Part of a small language model's weights.
Architecture: rotary positions, no biases in attention or MLP, some layers without attention, hashed n-gram embeddings, short convolutions.
Each number is 128 + 24 x the weight over its row's rms, rounded and kept within 0 to 255. Layers, rows and columns count from 0. Numbers have three digits each. The size before them is the row's rms in percent of the matrix's.

# up: layer 4 MLP up, 640x160, rms 0.0444, rows 344-363, columns 0-159
# down: layer 4 MLP down (transposed), 640x160, rms 0.0398, rows 344-363, columns 0-159
up344 092:170141126135096131097096120174128136171123087156138177106114111138139092119114181131116156132122148113099119106148137091128123172086102109162109154139137160103128154122136133150130139143111154119133127086117137142134092109130052113125159132112130123126133129165127097120171080102149112105120172118177122150135136147151139126135129158177078134094123099102139127166121146145106114139145138104146149093142086106110092128117157139173126160135144153172146104162114149133108090132124135
down344 093:141159130130119148124162100118101107144122140143166107104161153127112106137089099170130131173117148104166117096148156120106136146122117108138091085152117102106146113121123102143139124163121136081125141112139091097181176148097128128139102164143184095129174128118130111107108115119133087125139144107150143094146113135104106167128136144144118118112157136118113142180117111084176154100155117137123121106111144171125103134079170113134125108100122151164101071152130106156114151111165138
up345 081:126141148111122143124181100138151178109125078095158124154169173135129124134118139137097121137139132120103162111135092124130135100112131141138048105131116114118143115143139117114097142144102161105144146118139136166145091116120133086155112122117125150154167142097140189092148171109124145124114123122116130145120107088163108154162133097129132158103107101147144108147200098110101109150113137149124147103106143120109110120112135145088166183150118122120096171093128123078122142124102119
down345 082:144133100141099098125145177089172104182131104146099153111148127121114129135150093158159140145083172077139158120111137131146147136117089129154102144165113135117109065115121152122085138131141117106119103116141115114181110115128155122113122101130122185132130138151096124130168114103147089142162119152110108126108117131101103133125152114106109133138140171127095159200101150084127137137143141128125163144085110165127125163120131147122107130131140159162131117122117156094087136104117089
up346 101:131122129108143133183116125132094132187122147150162110169118150133101131116123124117093087130118120098132132072157116149160127084132154136114127128139144134156110169137131119171156133129094139114143110105125135126091112161133107120118101208112123093122130101124135091151133101154107102154166140115123097129179102078138122131113150183126144122145132124141110097154155081140111103168078109114140124123122096133137167115108078181147113102145102142160138149128138153137120113144136100
down346 101:121144128129099162144168126135094152123080105120110148142154161091173117166119117131095133118112109112169098132163146089128124055118090168109130104147143129172092127095124135148109135145098121118153132107098104111148132135114138140148162111182145105115151101131073120133143088101123102111131123127128174092147172145092152147149133112147126125161175130134112143103120164117129144128091107125151119132121110126118130176143107164125163091111135098119117155116145110167159168092114120
up347 099:106144115151146165118151118134131133110151126138133158150168114183153097172119153126161129150115158129103113135114124110138156115096130131201123124100164120122106120120158091096102134112126082119113149094144120159122132145153151127127132108180128110096136114141153112088139122134138103140086181075129117101117138099127122139159124121165149112148110107107135137095155101105103091164116131118123148107123116124118175119103164197116155117144138122119099176061147083121120113115120123
down347 103:096136112138174136120135111120124115122149165165112119100097086107150152132101117113138128151118151149121107136115146111108098103159096126120130119111063119148112138140159142099058127154167149192123065149175106135150117134119137126118135110116157145163104142110129090107126123161113117126127093140135165168145090130129106104118125137160142139133166136157138159127166106127119119122123078141124114111112107132105142167110120158154129095126151121176116122128137084062130092144169128
up348 102:123115083083158087152147083116142153131190147126148139129126113175116137108118148142143110141150112110113132121178109125158156144132117145109144095112124142144143121135122141127133151098122113060122151112155169114076128085114091096101139154123153076136125157139126165100138145111147099110123099131148075130158162160123139109117138143145166123115145107095147066145126160134141133141157121071100147119165132108147126124125121134168161113105125153099129118146106130087109139104134168
down348 100:079081156127154105131135120103085158112093119144096146110136180114134199119147179137090104155110144117097144108102118118136145184137142093137124134108113138133104138154148087101130134124114139086124100155135127135144094154108168162135127094084135144129116115143132137155145096135160136131099142096079090124174114105136097156144156114130121102118175100152154112125107138138130152142102135146102071141143119142134116116093142117143117163156140093141110170113123164112107144145138144
up349 120:134141078169142136141157072124111124154121115122146149152136168122101085134142111129164117131143112150137139116101099133153189114131115142150110146103174105142166149129139115147147146109155109126160098125087113104141138117134087131137158149109132095103149133168122141110147157156118116090072165137133106100141134134146087136154117171138160122160108111118154134106133105148125116153117099113157153111147121122126152131062127118168138187089127138121100160150124066104149155157133110
down349 106:164099154112127124110172131089170066131134124145127123163089114134125137140143105111159165179137164114143119146112130133122118145117135097156117107141112131139114103104142145119143130178129157148115143211129102109141139131083147085131161128104155184118131130146147169155126104133054165158149095170145124121139169115132140110120117115134117134144177125097136122112115074125116143150105116156148147109123098133147130145117102100102128137134126110107111088118099105110131104088112116
up350 102:118135141125153125116140145131087121102096132107125139191132069169173126146163123166104182139160135116106110141143103104093171116139110120095112107146147140137156178140112118155112108129114154112099150116103200170109135146139117105096113137165126072124137111121152147113140081151138102152114124142100110092121127133153123143124126183131141174108123114200138125107113138131113148135162114106125131136149118112124115106113105137118099145124168123134118093148097101124156127090124159
down350 105:156166111161115125131140122131143142158131124139144138117143110142187105121142142178125139117136133128098198132113148093155109072124143086120118090130120146104137104147098120114127085123101088153118116128178137107085117145150139096162141150130102169133106153138153119158082111148117152071139097121097150154130167086123149142140094105129112106091094106156157177147150100128125149096153150117107153088131084128113140169109136130136111138146102159155115142129136139103138120099116121
up351 101:152086096123099180084104121189151170108084145127132133150152148145081127118117123126125119114109148166128101137083127147091130160068107115177119130133138105149102143130114131125100158101121130128107166087095139158130117138120123106105093114125144125127120114131154143128126145123147150101132148079140092103090173108166169160131169126126099123120127149168098092147099095155141114141133187124167137126155148133144158122137110152148106116130156135093132116111119146158111113163127140
down351 092:160111137189145129130133117134121126136102083120158097159153117113127112085079132136121199182153166120085153127125127137128111161131152117131150109139058129149105141154117117098125139123076145133116152105167112093139125124172154121128122107135174117147117147117119126137122125136148157104137114083133128138067167129091137155105135108111129125159128130142116129138104134176099107064143122154129135131141082163167109145100138100142113118169132115140131109132132101141121138110132084
up352 096:109152105146139142128128110155107137150128140106094116165153100142112129126127135137115125131104109166131109150130156123124155151153106106150125131093142125155132133141122157144106130096116114121104116095126154129107162147122145123141093171111081116155145154116136106118126106125180093078120172075194163103160116150157158109140143119130108126070117137126095066071103098174092085150137134114113145132124102092127148133110095135131100148122130105132166137164129060151148117138129144
down352 100:138139110127140116139136107098154120086158135140141163109169113161147135109135124118128142156122153095117108137079130099117127101150112119092088101115149140154125175125148094112111106181144139143119133133156119141106145113136144124112097150100108138122138108095109113115113145144098126159127145125164098117076110111144115143114152182099130127170123141155122117129136116086177097149097140080099151168184132105132189136118186131118095142124143111151151136136183077121098088138122135
up353 111:175106140118156148082123098148117138100163159142092115144128115154155125128127157113143092111090099102130125139089165133088121143105107109095065120105143121154111152141103141160150122120160069138089146126087150170138170166114139131083125150146129127088132130131118137103157154144145118088147140157151095116133111147132131123131109147151117136124126135138109111155152134115110101111113142174182138088097115121133159128154124110165096107129178178148150128123160137092166121130100140
down353 107:149098150116101145111122079131162139116156095105097152148117136166118126130141155131168094122151099157135135115076142087115102114144107102086124161119126101121143126163134125074152151125126141150100134099124107148101145124106110164094146103152136148147135137135151139109096152129151100128128098136174057139087119117149093139154071078156144124147139083122154163154126142143146144105089117166147148120130136144129129177168118097161116121130104150143146140113162127128123166123137092
up354 098:145148151098138131142102126131084146168119119131105125143140150111141107085140097147108132142144107140122133071175146174135169115132125138113134132128150125161126149144126113129146131119103122180114144121124168107120138141106121118138112124144131090146122125122087136061143089096124132107127159140132081152131097072103155172136124108133141171159092145118153120099129115151138121127102125150086116117139099119139135148132119162154154104126159072178192155163112135074134088100106113
down354 102:159154123130126155174121132114112117125114149140142109127113122083092158118117151161126107084126135102123165124158107159154123135109083154138137095161109099160148142153123163123097158134094073138179089150117096147096139075141109136110120146119110141116135153148120152142080134172103112095135138108167155106123146147067135151180130136111111127105101141136115112121127127107166107092117134143163111101176127137157117132093173131127124143146108112162115115128148120174112130104149080
up355 112:119147143116134166151164126128129139066131138112110124160122145145138122175131123110099117099123127167114154131070140110117105142141127128102082164120126139110121155154139108150109154138168079135122131080117134132160128128126135155119118194134083149155123106092135147128141121118128161145133116130128142168109083139139130133163120152150071170128132122148148142138163101130101067142134147130166086072143137085116180090125117138117128152100127126112114103182118120099124129151109164
down355 105:161167158160111144148152134116136123114069165138120140147126092115147123120151094161099095135127120093112146176124144097074166133094136149097109149170137156122103110107115099137144131114115113105134161130119126130158121144102121143093122150100139124155158127160136145125094181085115096131109149045094164129078115163091171129138123108145093097148154129158098133142130136141114132107156117129118132151139091115153163086114128114125155135130130116087139148143132148157140098140122144
up356 097:114125111152100135171128108128148163161125102089126158158159145147105162100137119126080128149167139112142175107145121161174115113114124148118100137105152099109113128106125163113102104094133125113116110097130142120083149129152142196121156157149093119087079101122131086117154123134163082098112140129113120103185128129114081156103159120137134139128170122093122146125137109116121145137162172116118135103113095124143114101161085161110130133126128111127106135102107140134125084174143154
down356 096:101165131134118132125178105132155126116153134118120088151125133105131142100154178153133162137090148154093203138104132057147140106134106104118147117166164133130107122104151120097083154140135121122146126149151139093125138072096093114086147122145144141141120158125138149147140121106098137120092144095120132153107126105156161104165142142138093104110131123107155126128107152065120127132148100086112140109140122148143121145080144113175124112103109177167108124133130102157140144141124102
up357 098:106113119157164167104103115104127110123112122127126124100154144143164112113102138117094151078127090158116124107138140128140139116178139092150111133102115153123144149116117119137166135147111157076130108135131151188116102132147120182120092119140125136122150109140132149091149114172157156176105118070110131083122143099088119133102129146176132176130136165138093132101101118096137144137126104119144108143106174082127125143122150135169115121096136136157126152125183094108141120162118167
down357 103:135122123119093085117117131073159106114129128148158138079154160127112129086066141118130151143159119089132096084122127130156088147127153111149123110118118144155138144132108123151143099183086141140128118191125090108142129118093098145107099090162076167113155117144172111177137101160130145145123108123142161115122170147109119142116112150133154149103155107149126164129157147113130130110155108159132116128130138138142050158115132148154122109114152128109132124154113118153124115100150146
up358 102:142138129130092095086112140174148131126163124126125144112110169152139108106134126109122115111137136107098120132126142072112172153179080154096094129129180123133185145140135133087127180133154149116133140117115147099136133121139107137105141109091131115091107115112141089095159146136107150092096147158115103118118123136114175088113106130160116132128131166141111136112150088126123094120112151126172114130212124117127127107137117140125168148095169126128125158111106166153115137148173129
down358 104:138131091112116134140139150141122139164079126143120136117141132175099079140147110165116144146136145153109117167151150123106102125168135144149109086118148121105138140092172127096123106144134120150111122133093158127086150111134130147152154114120106113133090157108113092112175134107146097132165145161091088102138092113144100125130124098141126089132163136118146148153142112102123118156152122133181187150154099103147126141132121159149111156107117107155096158142077105130048119102132123
up359 114:152097109089121176100130152143136133114145127079097102150164157149118137112120129093140126139153081125117159133116139141133113143181084130154095119096122139079151129124116128123165153130162168092116139130108112183105124102172126127100120161146087087153141156145133135134163143121149113104106127164118116119103161151146101112129149120148129144085081124144113116136128139099141163133068144155161182102115135089109137129106101147175105130101146132121121166156093111139111104105131134
down359 114:151178135134137114112126138117109117100186087111120137133110151102124125127172121160099145146117138129160100153127120170135157148154146120147119076113087100079126128123125113122115143138098141131115115110073119116115123109175119111136111122137126138147129168086163123142147101122099122124120121131161149102152137138091115108122109168106130125126137160172133126142086168099170125103183127152141143102130111091194142112115129100113113104137158089134132108125171044154126117129153140
up360 107:099162085111083111132120138143115138164155126113144111121205109152131118089130135099129105137115122134145121101115153118157141159157137168121116105108121122109124181103146146149108159139136126112152157104115152153136123119076076144163150115123109148099113174183117133100138129168140103104134147152107132134138132095116178133166123102197146157137075098083077131111149107108142145124130119128176136110138126125125139120136142118092139125109128106176112131134130131091135097124142159
down360 108:125148123069106073146145146144122114125087100126105148142121122138142093092132141100145147136136123103161101125101157148099137154140162119102120105102143107107145148106135142143124112109137151140087154111107094114114128165106118134180170138132097149116094147126106161100114137155188145135107105119132159112113179127091127132143119095128160124119100179094121092138157124134170130089138109099170167130193119136107097128155150145117102121124092099163126158132143158131091138137136100
up361 093:108147146165170116112129100153132125145083125099144124167132157110121143121154128184132137133119119083080165112153125111144122143112125125156119102054184157106148146133117172153117119108131153098118098147138152115128138081137078143138111189156055082113124147104120100103158076154126137122150147112112097127140187140126126142102111135109148132124123117118116127151125149125116112136157127132115102109139130122136108139143125144152132112127139112175124151154102117118141121116073171
down361 094:130150164141134147124123126124153143130163142098163078117129112125115169127100147123176139135122119148121129130113127113127141113150123153091164100126099162127142108094106070105087119147142135108108106120159179082105147110126130150142103135153149180120143136111148135131131187121121141151130147091111124132097126128146152171138164100118153104121137100149125121127117130134112138108089087126091148158114111118142106114082168078078186121160157161075139089106113112158118113148150142
up362 094:111115112163116103112134136144139129148148144111136144130152099146124139146107147123167121118126075115162114136140157111150140128143150150139108152129138103093134137135144121151092134108158168101147091095119129115102150147133123147163125122100133104145164147180130173124113133125157121075122150131131116166178153141155127088088095119150131100157083157093131093167104129118138163155096077125115183099115112079120115119105148088125115168160155123152134161131179105095088145131101119
down362 096:129142133138129133102135143084100114136109125140179096157129141109099140147147146126152145097106105160126101131099138125161156115153110152145139112130149120161155082188091135119129174158115112191105153157133159135100135114100129139108111124126117131140095089179128111073140144145177136089137098112081152089122150128063151126103128138082152143118133170100073157115120079089158150127137141164152118120128138142129124107127105123130117167127129132115115115111146145145144124143139115
up363 097:129159119120184110136101134150104126076124126128095124102136128147121142118163157132131164134094127118109176140145134144114166137151143141161101123105141118124180132138132104110109130135163109113113140127103175166116091124172082128143133139141087125172138116123110161118170138142141102152135119092105097090168141166119161092119134153129123140101098076152100106148122150145141132124119086157104147120126141113115130130096165146074107142125106154136167129079166109066108116111101132
down363 100:139134154124117151116128098113144103176130137112133110143107144119148112071132115161115167146119161147126119131126140159148114120169135123139154081140103143114149127135107101131107127125061104136152109166145138114134129119150147092173131182122133121123151126122108131132154091154086144073160086111139127124117122092062134101117162146115156158122192134098134124099119137119105108110151128152078140146130112142172085132088130091118116163099139152100137116122140142132125131133201141